Each number is 500 + 50 x the weight over its row's rms, rounded and kept within 0 to 999. Layers, rows and columns count from 0. Numbers have three digits each. The size before them is the row's rms in percent of the matrix's.

# layer 6 attention output (transposed), 64x64, rms 0.217, rows 60-63, columns 0-63
109:465483480479456594433620531479539532450478487484502476516496564526424508552508503452472455414527550481572529526430498430436592489470455396553497404477517436405428552416534480471459453491485514
104:616516540500441503467568628470491457496377529471454468556463471523470475465494466440549443452509469536496421571378497483494519551468537502480457403431536561572537558552468506471454466468472488
108:454441469461438452544470483641506509442488599545471489561536485517510574452417490516434414495457534561454562516514436561549471415469588474494506512443516528514590548526608485472448508469513471
092:585533508471464472524585544510507485627538481534542531469512508499499553436427437483577460435512568439502513492500514498537478427537498417562542488439436484525486445481384398446479585603502506
# layer 6 attention value, 64x64, rms 0.244, rows 61-63, columns 0-63
105:540488472463458552615546527480553548433421517498412425508408531575471505447512415487549439463511496475449441574457550496513643518411562486468521452515535558539513489465488511499481519515404481
117:398439500556493515423423548593527468486520563442497428392502538545475558487536568518527471556500559515475376489471485531537451429479568543529471494531464557499578500483543426500492477588551571
094:524487496532468557598502516543499486642486502539477468439512492580600509442495520539564425430462442499535501459568538602502506499492463420556546509423515418498456490511488443528400592467537472
# layer 6 MLP gate, 192x64, rms 0.291, rows 0-68, columns 0-63
095:472488469486508570493481540562441520502474482490526556535475597509569430531572498605616516459498604541426448524475493553457497628515490462562479426452457573465465452527465514512493583487561445
104:385499421552490511471507433444488532537458473459543482496557439429493459557569540480553437576550530469520474509491507586448520494462433542518625585502437460443458502496551524495531558590435421
109:506565529391530487525498472572528462470442544532525402495503366494632502497441528544445426571531536524463582426520497521531598459498456483486524589499421480431477493479559478509543534520511509
095:449489575529442528445439438486495561540587582489435527531635480533484528524480453472526508459473508469564494525469498443494384456514514516613496478563433618505521489449494477433461483461549582
094:485526526391571582502539442460506572462503465535525451596522527495474521422479525516578471448585472503519440474447440516588545363410442484542394552489463543477518471505509474513512548449510469
096:477505459461584514417468500455505475507494535484528511560480476464492463524536526411526425456486557447464494535518552543387472631491480597474412431452517473498386471538563546484398505478566547
109:463412549627486521493528446548577458442551504502447418458402484533451439467471458454521508440400486553452492456495514528497566455580510557455448531523508558572416564568474457447514455519514516
108:512546517483461536438549529515517531459465551502465462531502509518528445596617474515389496398527460445395513496537495419564566469524601464504543443451625539496503568465509556492486430478506479
096:501498557417511572450511490560549500438538522518433428513557486512474370571492386458534470501499503470511450474485495598516499421546474593506442537526544544466570506559462525580522576568564547
098:463520567500489520434599469418455501544453446507491526538563467461539511499478516464341459588429510477460542534571511514397524604583549518551450522507422505512510492483486389479478475518522463
091:479455525600607548543396438582494487506568504426495508519598477394492499405533486458505431434481555469532443449421491484486538518534511467520556525611469460541482483493524451571541534462525503
092:541568492511507538493514649493633636443532506518518563500476596422498530456554462498439442490484457484426521485599497480515540459543484515386424488519499500465451534510501543494500514523543469
088:515481513594483494540498438536466574431501503569475439536476514430563463425509551594472537610457477508527451405469519494499460477447475443461549512514467472541510534579365485430530496536407431
116:457545444530535515490372457537488551421498457389460472550439420513467511444576422493456415525490533494475505502505506584528483529520566377490492527476537478564544522493524569537509554548609457
114:558559503600454546461509423417555463492486453454516546495505486520524534538518432470532496531501452451528498512569494556541448483525662537503503570557541466597511535560451514406524510586400484
101:387504499402534502477487464494457640539466502507458581518546562535571496425463557424538490467500486536442574514499498522455454541446517470438571506410422396462472463509497452427520469530487455
091:464383519504437449515475513626383471533465432505518465515630480470502469501557489449374546492523511553551453507508499482537445529441486582480519446541556525512528457540504526449445444582520472
099:483424473542465420610490487511504510494485454564462613487512538571603469451524532593442543513520440410458532554491528544483571377582513487524561534449452526517506519454566530497539437517488528
103:496644543467465543535534491576486610518465476581534471499538390449473558567548438455508487488452519388500514524479522517501538611469493502518485532457407510490565484445523514567438457435508541
090:607510476508608540435522448493450389490532505551470485487417508418530481399454502506467545428514464530504593482496528485518594459494512519372483536508500463480494429571521497511446491494548391
109:426575507482484518512554454507480523473630472431492520488477510487540464515504560495447497564421518563484524491527447564453479560484308430479521459488531553484430486426525446451564528416485479
094:458509511481568435454494452421563572539488570473449498480581565451474513489470539478536552574548510505511457551458555398471464578617464530549461515430553466495528518517480576421454532589421462
091:489518534466480474551591453523498592441481527508530595508474531519473434495477500526507506502581423538442528390563484430492363441485442541533554525491469562546441550575395518436535442484482498
120:476483546429587476508487417458486555488411513553483525497482453554528441391478611609492586469545562514524482458543509564539395542430537501515430513535539451449508537541496434561497551454509522
101:578357500467502522394512449522477509529488489450490528538575611483479533443545486406454563479551448484511461543488469479535517467567520593484449529525497523494573504564545463503527504409554382
098:485474434620491523524434512533531493500475490460495423457510453478584511561435427538429456529492547446461602494520460490542485560466632549483442531546579473538523450421549518542549460472600498
109:522577424553439541521506513429549456441497439439538506511448497500499487634437487523496426537517593476479679545548497459535490475441536438526510532491564466524470513453477539477471575502435454
097:523463537437409475489559513454446460463500547423521541406502468529453515448418455542480550441453566539605542638526533451580512463540568468559420476510562513503504489484486553484469463555468571
097:629444468544430381567507482495510557468493432489495479488462399475538531473542507510567440476424508501521509471528583545511485582464466507447589501603534480580534455463468507439516536484481601
103:480608412492503534541531558537498496519486504501472539483499387526507626463548586493440456465537540444425555576501488303544474540476472475557512461529465555498493503439520514513507486511521504
092:479480527476496541503536463551494458460540453589501503538527425552449582452419510565416520533488514442576488540546461432566526435487437632421536460392515496477486426520510450496421557516444468
111:550482412582571482550464557527501545415540502530420493549457587520559547551513370543456448408554516446515527480490514496569471454490532505487482557422506534573516493473556572483541456473595444
100:449417476423556552527514522563484360494519451450496504521468463496523539493516407467501557483533560569537554452591555570446489538517546520436525559523487510551492588506595479567493514480559389
104:397467445430524549573461499503501427487536466410448497524512451524466467537436545422488460395525533553498487604472415483554543519553485432581476540503428453477547485535550586466499410541545494
111:418493572485541533483464538483555572537485498506576497506507525424488500578478498576473512430550514496474571476532559457614449491436500443492434633542475611414551479552406463458501499476519490
096:469481357542472466560435513548426538576509515515537449468561497480547559519574559463555540549512441540539455434518411545448469568422431536437516531457554535532496483433467501457407555542514464
108:448436446553455506546444478400485488521472466461503494477457483438567446517480499493543451493538490516513412499617416599446457519439572489608516565565494476477496522523468516517559511612510610
116:542540540448498595562409461539511443413535405451439454490546508471557503489473461570464491486502517453483568512544557470536566539513464472503455483605340437513477530497551442554503450486507432
097:553600529440541501378513557508478553449404520463537559480546535520516493584497466487523483526531500393488521587520414479512500482502447495450442478434529567402490449526494486509354500519559518
099:422446525550481518620535512535455429415509529457582578538466534490444511550511500548480525514461574397502472427588534446460554510465481466472472640504488534552514487547478506489564496493586435
091:454575507502491513464461529547490514466567468494501601431481538481517516511509467481657599426468481544507431418499570465417512522508494446508559555567519526412525512498455483452552532557376468
102:486480447428456466439528477406519551556470526583522459492545554548507561464496618546431557560447468512502508413465577406508482427431488487527455463530513631530539510541469455486427520449480478
093:536580412442485535525464492499463530430383602415507489547453551568474551508514476502449498548511392431501438556558536521546526531518530493503488478467472585557471486417565396515536479455570492
107:463417494508571545528540406384520577481518500589509447506622434515472458495532487523517580456461547490521514463574404538578569482521525450485518477491515508572536519555508519592574497474563550
090:535579456536432553531511416509514530439452514387375500504511457602537532428421530513509532521421561545535544534506478489485522493571560523527487491486377540495509427416494489428574493480475495
099:395475529448508589455560486541388486638500461434534497537402565529507560539450454555542461464497463536433476474491519557505502537463445555550461511560482529505449482432560472467599549478462487
101:561491477558591503468452475561547534558513559566420533453569429482477524547537473434522375524477472547467483573386507471608454520478586506495566463450555543522490488487586553447480464519516507
113:548514529455499519491558583505559533502492576518492448447519477444508396480389440493494495517439541507526531568468515450456580490491505551464516628509584538488433645546482457474493423469573513
101:562536461445588510489440474506395395519486447511499529441508494445554435527488504570466535570468514494444522498482555516463514453491454626534440493641520459446558480479513544507551487534466617
099:604524548432520468570469443462523424467582595464566474465555498531455430556544534481551479514485471504394575496514560503497534465398406528539375504522500529535531479511501522523552408514487488
103:549606486447536427502590584514547530492537575445524510387473624518511499540446446452461495474520462464497536561552464570503475497510479464455619469449503539497595506496430456436549490511463467
096:582461532521449573522452467504542452516491545493454474575441538495515476514505448410452590485509476494523629501464500479464487433438550558535521447471510588612417604540391519463477469518484486
107:417503425449498601544510589556443541546432534463534470501518605459456449478460518452491542505470567508451531444547480491485528473463527481505499606494521425433476525573504493470510628493483372
103:517522608413489493535522582487473462422443537601593448604496537523508433545438486518449468446536515494443489451534437535544516427547500482515569550478557533486617498536558520438451472560522482
104:488552498524464507581541459505544481500541509449424560415427531465412462536533466507527502454464534508537487517484586623482496478567481491484509483457530599567402421383522539578533484449581496
104:479558556407548580557444566497388560501555469475503413459505473494526461448482450469579420541503492538429495583500538508587568498517446446515571524487508445613505496532562545477523414481506504
091:503479517537471507491455420539482483522515492463503476488412426497466478558463421523552524421543459479475462533512434617466547521472443610454516571535596464600471495478654510473466578497498507
088:487515414506540523474503520528528456542548472490442472478491522556437528573514449409423466479559645454434554483456489542448522532567399516503543484527530550549442592494571460523515542492521628
091:529417471430526555485452517587476467562450621530502554514578420473561481523464493526526483548504494486450406569553540556507483492557450414505482464563505598505491425619586502504542511505508530
093:563521511478429565547553488503549412440441512494468450498553495443398390512374538509501515456473551469546551575616539542507492432526470496407482548479485477474481490487557570491446554462559469
095:452423521451517476505520538474514523532548549483530475581414425530536424424534508461611492493533536513428527491511466568432437523506455552458495398445610519445417574590549540451500532517489463
101:611471500458456537469429479487594591396481559516512472502506556545539523507494485514528512505536455509569526470503449478493506453524535512523440494370466444583487469532508391421466362530541468
101:524450496620470478444512397442542594528543442514575454457569529510554471478456481484493443510471474567491449452508565578498396423543511526492546418430508611516482496437504503501494525455496414
091:513450577481533448430502530472509510577425583371584493553433482516567512513477404503447544464420538465497510470497518476503517510531573543612437448449419552548518470504504437493531527593466514
106:521483470512502482579434526456439494478456514380612578456422526488455446516524495479511479522516555601490430511540466647424527453487547523598522424565478583494530505536513479482528485486551513
106:503520562479408542505554527566481438461546464501457499542459605538545530596494533544478512515486576493406497486518441459507572451530450554533534445573481550496433477494592539392522466440418415
097:493432475518469484593595436501471562557548501537514471495439460408534559503505432482438420507556586455514527455510479517414544549532461453435532415491552504474467481428429452449498485433453613
104:414421483472458462504478574581477482463481511418503515429548471520555458455447453521480493448451481440629466464519530573448543484430548537371470541529492526458463432545478521479524580459593470
093:508468555430590518524472467498573474544528503493432542567500456451574482424508530581462462448493530463481519506491453482543425509526486382520591507431577403563463464594545607494509554538473477
# layer 6 MLP up, 192x64, rms 0.267, rows 0-68, columns 0-63
099:426447412594438519496418435494534557530538518547529440489543469525584507478517527490501506485454496503443489413573493563601527576512498471518516570390527428515452527555586505529507415486583465
096:525477591489442505458496441548529558464388475486501490538516528500578499387561453495487483472593480436549457543380559456500567533433508538543569512480534566606476551499564515466529498493494411
117:487535512401565452411470438511514557455449561483504474473560574526528511453571463490441414485433513558500409400455498453500431552432441488439573483449526543492463518571457510499391526504447484
094:442479517501559530519524543412491493501519501499464510612519537443549492434400481459520632552486475480462542517482530520517468458442411463509435436557441531452492535535484457461351510597524554
099:527462579480521512464528563451434496518513439466519420527462501540474438536499450559354447504571449561656523542446481481523452510488530574455478407500481571557492495583491479496463557510447497
089:515455472523545484431561473498532535504504520547411448445542506399455456456516344499583511507506508548517545553443477502511492491543464488499519459503510593437343553577532521588503502508439468
100:526479461448477442526477440550528485582461489468451532488440566390603442490530484503456450469518469491522538463572504515524424509475585505514600525539400474434383445515585550487490518418505557
115:522356519592468530520547488489537488487583509532491535519385463532535524522480527493490460498436515452421576554422442459556604431564475553466462517527529509526466422444529451534492426446425507
109:480405545512513413462512462565490497480485538491562591480462533452484451470455533574607544422495312515514458524467519510460425464521491452552508466517475563556517549523432472496492457506409478
097:531565477492576464471444539520435460475543584420508548486416488522443489467495525410538526411471490535469527493430454502518486563562574470576616534507471545513409503556563497535433441508581575
083:490456375580479511470538423449471506447590617461506588453550535513498489590542516564549498488538503436455435476441432465516520459499483527493491504477563436450471482461488519628513524509452588
098:461568573517501488498529538536494559470481447543534484477508448411456355474474434544412574463437593492548592482487489523400468446572476512509453468514425555422547537463478451519490466512557545
094:546502455393511566439454515452462500583415536448460527468480515504518547535473472434496494414478420565441479462564606487587380534484542418514566481533523492466478445442514575566509499529537507
114:366445519486580537429567476482513527485574451510568502530546479467479530495494428541435465418480419440447524562449419538537389465524456491488514569522505483496556570561457541462543406504545521
102:459470423499505459525504519552466469480431592408497499405638482483547462569432521512504500592504511548493455583519541506467389467496474472394502555500479482490465547495567425533448588489518527
102:554422526557481459426512429421484498519566531459502502444482585517519405610550405475416538457405451495485474495424490479544603511521534510486443435492575491551454570469471473497434477492471525
091:508472507480617488539502479525525506533470466560616479490561571424570413448506523449425417550528546529517516477535470548491481469520369481473500528538552575476560506448366450439535497519480492
095:525455495496452537557474603465468442420630475401488440479531511486559494491494419511457557516559481439495546536533494443450470514494532537526531500501426443632532506587525544515583487507574428
098:539454442507493443557545484484410509436473507545573421486401541496434472453458483414535454458568455452512473416518512525575514522498513428636458499571423582460497472482514508470458448510561563
094:504607492470639515460501481481435453543524490518490501527551474434536540483496513469526419521613546569427534430435527510487447498507482571452542503537494472450562433585552404504474507480432401
104:467463424496590432574529436589461509492394483614543529599562419447511537511488479446549430503595589526484493551459470548478478524541566504542412487492470468497546501489515508523467535504506580
103:500535549494402500526476532491536450513514548455578550426423464528542567535426492575459469456524534452496544444530540464505478537540437536528437451401570507558395393444517590528483490469584520
093:508558442458547536491509501615453490405442497432547513533541505522589560511463498462446550500525519532501526423487548567470496509502499400490507529492537517446424531475439553562352520412596508
117:509547458445573481484411442522577493537461488535553536506495463554553500391430559516512572489546584548575468476580483517545428581467559476466530501478552489503429525599610463526538554481522446
104:483555422531483578485488540575545524521513546411393537482512544547523521513509436444542414477515471526445471583422536593557431536557510481502532384497497517554495567480562541525445482422574537
083:571564520424505462444534489455492483550498561447468525559453590456433420507537574551484512426458533502564444551565501485476556479579487394549500469464569416530418497557427548466518541550458550
100:442637599533437476434498557536445459482463462469539585528517482601537491545509486532471472429548573466472496515528532446490577537464536505490478394547493591564483476493508521426584553525500433
098:524442512434541502453453559434465549633487520502516461510503543475527445464518506558410477433474472530447387464492530559509580456433492460521550507563495557489477465589439571379498560443502468
101:504493542481472410560521529478541554573471453431471577574483600521461485524482483539469558513472462517531555621428447530515529559495490480540428520491462598430463505531603410424494509476455423
100:593473587464451523463529526531465411490513468501613411520417565497547409519432484428487456487485488480446479616429520562466489461507526525492407416511447490561530475468527488537552568519518553
096:558523539448448521434465510485523427531558553452563440464456415479586568562490514474510485446514543446540505468459478565418622500546448506516490531514523382556534434520548476485463544513623461
104:551489457517490504514419421532451480481443592496420464508608572511534489547488447463431496507539474530449439524492494445474519420487459423518553513511566563414505565543550438479424488491521351
113:451510518487483456547537553548488515507540569488585458441547514515507435587458481578482531533495460494536493503554485463543424398466448544377550573592474505560433530453508412518486467550541616
106:500537555517548523465578494527467467553468514568503498509395394499433522497459520479452401563482578469463571400511516479531490431420481501526518507493597438514428535606576478533579482518437519
113:531575496518525534647481455453616465504548486508526502408458548499443475496548550591438498491457573457576466509544520583474517518562508454390509507521545600465472519512537515504543498463508405
100:515543418481449471448494567564497432431466624492551567492539443552535583505510504546470453456511562504437402528594520563463530491507518488480529525474543468478506423493434506517377466543424571
104:509444390535478473609551455459575485496497403460447477502457479464524420507436429567462569506469437530494535464530447545446458609450473543439488569491571417515487473561550528420503512536520525
106:479466523556430445648480560485514409463464516518483483386483555441491486488469509580474554451478485462442552540596494436444494507494449529506497561599490493536501527533570424519512413548520581
098:468471546473508556456542413617501395490524455589509437496518453484467533539491541534410542543444479554516567394460450515499530547453450523497431529468463456529494534538447464440581601445460445
103:577567443524440453502556559422449473554565486486435506495449494493612472513476492511463590486604471502485520420518483476557421572498508537535605547526473445549511501459481484400481503379501527
096:514458413488512442402494571422475511509529545480468525546585492550514520490537539514434551502484499541560437458489490494551422496532503381586534451474588644461587428482496572519480501515474519
098:514476450530631494498575460439538513520547449427569396499501512454535525465512515443484548455383609481499520478501436486476471439520462529560495428582489585487568420490490546437493518478511579
087:499496503569433440479530466475439577540479526483577592451499467554406432495448457545575412551475544476469520492479578543446562476528424502502441440547512490428474514481593576530520462448458601
093:497435530430500482505545462403479581510490445446571490421410440506459546555453479411579537463541513587568463495477563515510573459465585565537504522511554558469416490429510502464535417457535520
080:412532481511582483472545638551518516551555430599542599507466452506514458478445554467443474412448526438527437497570480477571501539427430380505541517473536555531530523500470472538481506484508512
100:531428461527486539431524551546427476459538462479525574391530480559466432556544489516561425512414540580487573547477525562441460542497502601522483494558439522482546504488427525494535506446400596
104:466467461416520554467589507558486538552426483569506450538467510531379517547421445423516489469588433508490554595563477459419491507497510538463489469486538548465530521476548509573486454486490642
109:412421555436606538510488530497482560539544490448432481456542564473507464483550507441542508456486577476455537541493527525449359515556516548417546509546462483519426426468554576558476483500505601
092:503477470514527567467511459452502461513502595477512469458425581601532430536504508473437430369494476514475517548483563511605453580451528521526487502466486578604508493469454525504462558470371526
100:446445474508499570529523460510524380518420455323517494506529531518505481498485469491475614532470447516505431399513482611490514546412523479466531517493553502469474530515521439521448500605452509
103:541594476494657504482479403480467501488580529539503447536495447441580479493482592464516530395571512511531558426529414466439473432474432484569532469514476431460516477482514452463448483453512520
106:462524604516454597577480470497529585487499548531372412555560556454519544450542429537456477515425591505536509606542513468534507461554507532503512437513553588497443505547454564489515470489495530
103:490432472549459520413505439539586613453442444452555554514476465414483616484521415480515442529500508487509535611486601455524462522481519402408491527525511499493443442508516505447441521520515477
093:555416475560431473499483529485513491408481497520503433490549455439435462535491522559485594471582600450538385452513462531471580421533477564547514515637540467482454537476549526507461489527531444
100:464497533509576586527569541481447463416538394508554585364554460520541500535447485422490482533355561533523492449502468400518526501480427558498502501503480484446495520572498469491449474477528517
107:558415417505490472491407504426513507533532443480562578486573406565448473495515575511506555457536509527597494489388468541521491501542535440506455440577446519463566520479529484521506474513641529
095:453498490648479488493441464494479487472505407559542476452407516427436473445456576437536533536531534587430449467485490506465415488469563552480578522536442509490544493501427568448572499564528556
089:508390513480496500512436535579507474508496431499474477561496605484492489534558447487465412416605422501492472589455516553530579505481502400440505489465571566502490520558472518469397504527568572
093:468526445533510446502516520459563522578524419498575513511495416529487521540401397511426442348450479479456535479524505530487456399506478438494459409440529443578477483447469478481550562524535482
096:513544526478425349607481411481414538457550503466555512494500497507516617554591476463492504500480440456493587517507564550521468441475501507551551448558442466498533499562452451576548456456488511
092:565483451542502556468524492540561434488519445448556477533456488541507510501570574443549448560467555494404534469544552600468500588429511526501503524612563501433545415601486557513537471471587498
096:522477500591525495496515443508573492425464490397492407567501528421493510565645528535567597506587473459451528476569490457525447497437498553467562484521460486510491509478430403512528519448436472
103:530489505484477520512499540512504548522485467495509528579529542438578543516474464538503396495523490450531511478483526588409536517411465446561483486526395498523596490502443468677520597471466416
101:451535478531512691483573567511500463479503482479515555441547555412539532510534424468433546515455566506572416451476506544575521513487446516469514545519497527486500464475537470501403535507494374
117:443489447452539579477424517580483476457445414408505536499582458552549450595531443479501561544527442501419483478525485490419404456483553427449536493394506415474498503540487539482516572496534529
102:499389454506524551495458518622406541463514564533481521549503625576480541518523471517508519575468523441485503528421495458450498511497426577455469544464468490504532492576510395505471438406470427
105:562448468547476493610581541421480468492508566385427438412476539571492543556456460472588471478485466484542518543552524567538576472487444485452441504608475491554497549500446539453454530537487462
105:468566525461502498524535505499488543537481559521496537467502474512593566447496532504454510452566523545468461507562402432587568423595531512481438519578523498457463465497426437472526579531390628
105:489448487499499477623503460452496529454498498540549509492497422514506420474471519552386491513519575492528503491496470501559409395498459381451587478475514536529477392467558538472503514565629519
# layer 6 MLP down (transposed), 192x64, rms 0.253, rows 0-68, columns 0-63
100:397518589369446501467497547523476469463579538463537522479474501576529438507462480526456499402626487511508567632516507467489504441424521472558509496568522480416471514469472451464471484475516558
092:485494433487539444528412503535456504524516507464538515444495509535484472509451548427522561447412504544489477517665449554524535460576493477418543400510441428437519511474494363480486527466569483
076:431381500566465503559601618465467524528509448440463545490537552505433470478497509461511546562491558496476553620532526522443480465615584533550450470485525458503459530433523481460564507495453451
105:517418439549561446464482536450519479562469516599432544547525486509523495529436497471513498441423429558388495527590545479497523379554430518402500494566530456462463511541504503518470422568513565
101:496456504443534506559509457432567512597472500533493518516501524475560490443540495493556507647529528431570530510495567394521515578530512372516531546492434457487484532524541529611471552548436441
090:564547473479446533532440495510480504442466580481528486534423493472520481559508495533412449567559490485611492434425500443530565369465576433593534454527483475539585512556485409459515528481551502
102:476492417533552483538402461519531560502490410608449462532528533554482525521548421474581476404450493457517487470536519587521474504457503495452477507561430564443483528464473534574555423468427392
115:470531533455499469427405478509464479433552490519432527556464567524557524530478505613479520504376510574508529535594521613480471581502518588490420530521445526597463478551514475477466469572483473
122:452423400619471458532535495473510488604523567467490553421570419488439504471506543574436516447466477581533471534558487564521392479509571439494586489491484467522433570502505436477514480477485515
102:510502487570462517544446515413582470487483529498512439461487513454519468589436597471533514441506554415502628490489525485452426500536484516510489453553368575417599451509485415513511457492478518
095:545413499533566522504400444540479437523473502542541550549608485410547491505509501598434549401539544457566488524523524568523537495548528482526478500556498465575532545483566497565553470392560561
092:493549352441536559437536571588627508533478503502541465479495489514527525496574508513467437493573388521476462435470516525464523439511556488436548538496582530572526449511520518436450578476450495
091:469478576540467417502485544636579546448590489432530435542600489494506415469534486504544514533548598441497573503518449496460528521438464471495473507500543515510591550597468445515453432480470485
101:519521504547444605556394450562461487438519451338499508456430534531435549481517454509435484460512504519475537475449503544538541526525534458555453447608460567555554540507502461557437517548550480
108:487519544433555493464533401432461384506505514472492568571496574489500489480504573517494411480575467430488613494488460514486498543492564556511572542518522460655484472443478482480453524504422563
105:448554482423497564538559567494567505525508459404536545514498532469564579409495622487514494558590430453491519482439499476486516467483466498507589539501375496522505418600541521486505522499561444
096:579499490393476528457504485453510436499502466498540559512412520441657438502512391553565475429526544421436496546486532462448574482551550468489488484501443411492463505567520453474496562443518486
096:484574439514539522518537411629482468494525527493447462456496487533419446617514549500538509522435456555464464463403462534552540390507506535430553494549576474538568452523451522471515460431513572
098:408541600424541562493519569563561519443441554520450453479582509487552493430458520592517514529509555437494460551580470428555580549537547499441487486498430474540424451472554562430489500523475465
086:473421465482422482530569567506589559418470481435536465494533529567400472514498501453505459529499526463517481482526512472520505549501492473591578526458470498630451474390507579582445535512548593
093:539464520507474570496488463500556495574665493433512520464510510570451480612485512438481596524459421500514471468470469503565533466431357519529563508539550606475479505505537516512555494521477541
087:491477583613553488516546462473473510476425443438469471493549452450464548486469491429553534503484523555511531561523497544503538487536582548522533452593454525386538529515367585559496520458600474
098:572518435508550528527515543533512489504495510470526472507466482482554492441523456535531450511533418472488613565402495540431493492507554446514483494473563462578521364506493378586437526517374451
073:508538524500438527519526562611411497466491476448451416524554613446540454497515407521541516553472499475337558520472452455451466462530450471432519527529402488428473502469489483444478490557477487
092:500460512464459509479519471510541432512549597539540460429538396498550558519546489593453624515606416418460550468410535553553541537468516538454512509440446501470529458506489576489455521491525574
089:510461425506455452605396491568433425536578455508561449506496415535560483537509418514401523502496468464458532498534462464553374514519514532469420518504459465433523436481563471506582479471518448
097:504458431551439542563476434449537430485455532500476427531489491510419594509442533559489482453500568584559538482552480534537462458433538419566463554585511481554488550512426569578459506418443447
106:490553463458429512466454576530520470458537536482409461496535546552443550459531543421587555537430516437497552438529458451523494574465518482472530530523472572558491485390413401510435535523604476
094:529503415581437550541523531616546518395458444559505471513532530460458511582459521396492465411470522524503446491515516562488439421498542585450545466463470452526531478501424594578490517482554479
105:533561462506473522607567465454481499501534481463473584402561446554465507480617563460476421463508556489495606549451457419526512476488489396452419466570511505515500444431521487461442508455456468
099:482556486479478614542493514479493449619480423615536475478499488642533424432547529531469509461506463512505626424526552527480504495513508449520432477480537530456498518472482508432539446431421488
104:412436502477421488519561489403554517460493445436439451476473476426508495500459581421509478489435569532481416554469435538445567584468478574561407499517537517470428472509579502443506552518567503
083:520513480531520479441490523358499541518358455502429469546501523509433507442524539444485500516538496463443565408541516512544553590476490462672468419466530533466512467461476567506515473495492484
106:506528430526555404504526466520617552511519548491451514455506435511491496577528528514453541463592527426515499489450457405396556462443505560554472457478521474522389588546550540390503499513525482
113:612593521438517532499516513544601510550464449563502427538530527411508507480524499572517530628566434422452554536559524613532482463454448502444455481489536448541528480491506420539477473454472498
108:537551600429555563496488489451466436472508568484540532472464592526530402394484430557516428512477489436426496462612590464514553458499498414541518535477546518479480539459551540459506450443445514
107:417482543480468576398452533479501537564595480505546473517482453560535460486500547493442394474511518504529466457476485457562516435459578543552488462557536503491612588585473586531444428433465490
095:591463490458499477453482480479533463570435425559477443607505513583505525635470499461532444573468562586535536467442437524509550516471530508525431403541466565490542523510466581492469430438483480
103:521463409480516557536511541486476547605441575431495453423572478541548533479405543504541474519440507501467461508510574450542396554490491514480562509371516470521454509435494630484508430508479519
112:637550518511550465446519574533454513476429499523439520526488550482567460452548441413558437525532466514542575502475491574529442591428559465483580483469532465490456531500513403475477553488385517
101:504545536475490544504572512560495510464563501458570516456479442582549426482519536496497494547509407575463495374533519394467487517529649442422466538458445563521522436498419499506530561543506522
101:521455535495469433452528520521551564479583445483506537592526506533414552517497549518496489473363482589504470528552469443523550449522432600599464483545493510473630514457472529527486438532450567
091:436485567533521455533526554517457470458553478394494584536521508427531448424562475544476562535501476576493388545515485430456495458557511523443516452421480531487515473593509506481615473550514382
100:526485528476505511518479516569495458458479466506406512496433524519476510432544444522539424525460483413500606533575577512561462617480384488455447495525562415483494487545465480375464508491403493
094:469538466521495504526417395559471518428498520456436482478521517535484555506388502527556473515409507541533550492515457455533516515514508589484598463587366457541529403484498486393515430530463514
107:466497473437411551541549549404412505391466476458519455453527557541438650483522501459528467545522524547509503532539461590494487535473463546540493573441466536449495479510493452549496463563617482
092:515504449548470427457482488527464447506541506447447454552538514490422559543544472360522414490477577552538458498473544464567449455509569467558561397553493564485494598515489542502479555384513533
085:500510491512474450567462453474512496557504493507520480581483444496618496534483541587463475461537445391469452471492525434453497538534567336504573552502545539540418430581455524422460536498481491
092:532542522471568489593461486529525476494630453465597572382499454497486466501445456593492505510481528541423564488515506523509588529494559489503514526548490495497643490507426519456526400520452531
098:543499545505611473478467484546455587472520526588521532512512423455590489470581455583544422501506442555476564592541543471412468451532500528469580467482488436411503460562495519433576453525525504
102:496479553446544451394537573482496476413492533473455454510540506531518522559458518572523371549452484525504464560408463442472587534506558547495479571609532546474460453566554436499477574529554472
088:489497572483499474503495480555486504550371527518491541527583475463357592519423519378533529561525543519521570443406431483506397524433497495528530545494490466505555505527433489525487484512583501
111:616498557434419512468615569432528524553504464523466485473542411458531522483520540487463590433462552435509484591501455500501443488540406474529494518562466501569530530470475503563507376527500559
104:531578414453527591570529499445475543459506504456480473537502521539469434490580460537501510540496483416498539516520567499471596565457439411395525460492500530542463453451380581474561555538571491
102:542516536548524478503407429544535530447453544547462461551465490449456470473488534514527543485445465517477471433464608548548438517483527513530570540579553459609429484382395550535490446579549497
100:456523477476454529552477503465494504469504566465474468433455504566607499519464385540544468534446480551500425530451525482532537379648629507469567460551466506452495530525510423512486444510539483
115:519529443524518508491445484550534442419486501467526438486508498467475509466512588547601427412447546588471434528504505529478471427492474634379582482502550451532582492506422568507472440509501477
100:453498496547444402528537505498495523498589578507387599412477442579471485486425505460565433511558469499498488453480513548574512493526418541400489490561529536514518572521488558489593502421492442
105:505530511483608486494459496537520475525522500467561474502547533383603474421464516510535614464504510404471554506572580501470461575592501443497550554462457417466462460490528505475532611486434482
112:532503521587455563427576553545534546511485558549618508466365485440425511492483513478363477385473498486504527502467507612444532491532496516564501471518499507519448566526465527538468470540473536
092:575534523510521468494410542500484517458501507493531526472574614520507527504505481508395565473429474534592469541450521450527594483518572512513508583464378486445619449440501452533451439531475559
091:499571480499580445489515522493403481506532470540526537550517410492486537451474478523517539549517553551467490488546624560492523475561412445482491580566521506462603540477575635501512538389483511
115:490430492531517512462472520574582484419544576488452597536407418488496481492556490470499506521546412609471499490531461482547430496462495533465556492442629494420509478483529496545631486513525446
100:538576560531423573577533588644548476522455524520515562440507550556438455478495519488522397571468458485480545458479533464446511522487542477512500416464528451612463452553556487493450547551474474
086:467554488565528525543495440351485503470489483475496527508485623458537520523517479546467572468481545490539465556451447572523572413533477499476440425505468560520519463475548458620430402521574517
098:412536441497461525455510490510487509560479399473443515489474485411497544430503467430552430600511441427527423437574504561585523504459539537457539556472429525478545594556489545562548452514499576
097:415427469555460503474507472649541488562546458602531423445479458496492497462527634569495435517493489604462514504430510495517526467546549534485573525443507466459492496567535436511568554486468526
092:556438495529473572475453513447534482417528438486491479431443504572507471464548437536564566522486505447463568448373566475414548573456391529503545414449437520515564508542530503511490560523551460
099:464529495538510522405446574536583510505398535457399432509488542473524506488513526537622505597504411438522465464510509485474458566409502582481484542532398537452505550507467512561491438426514482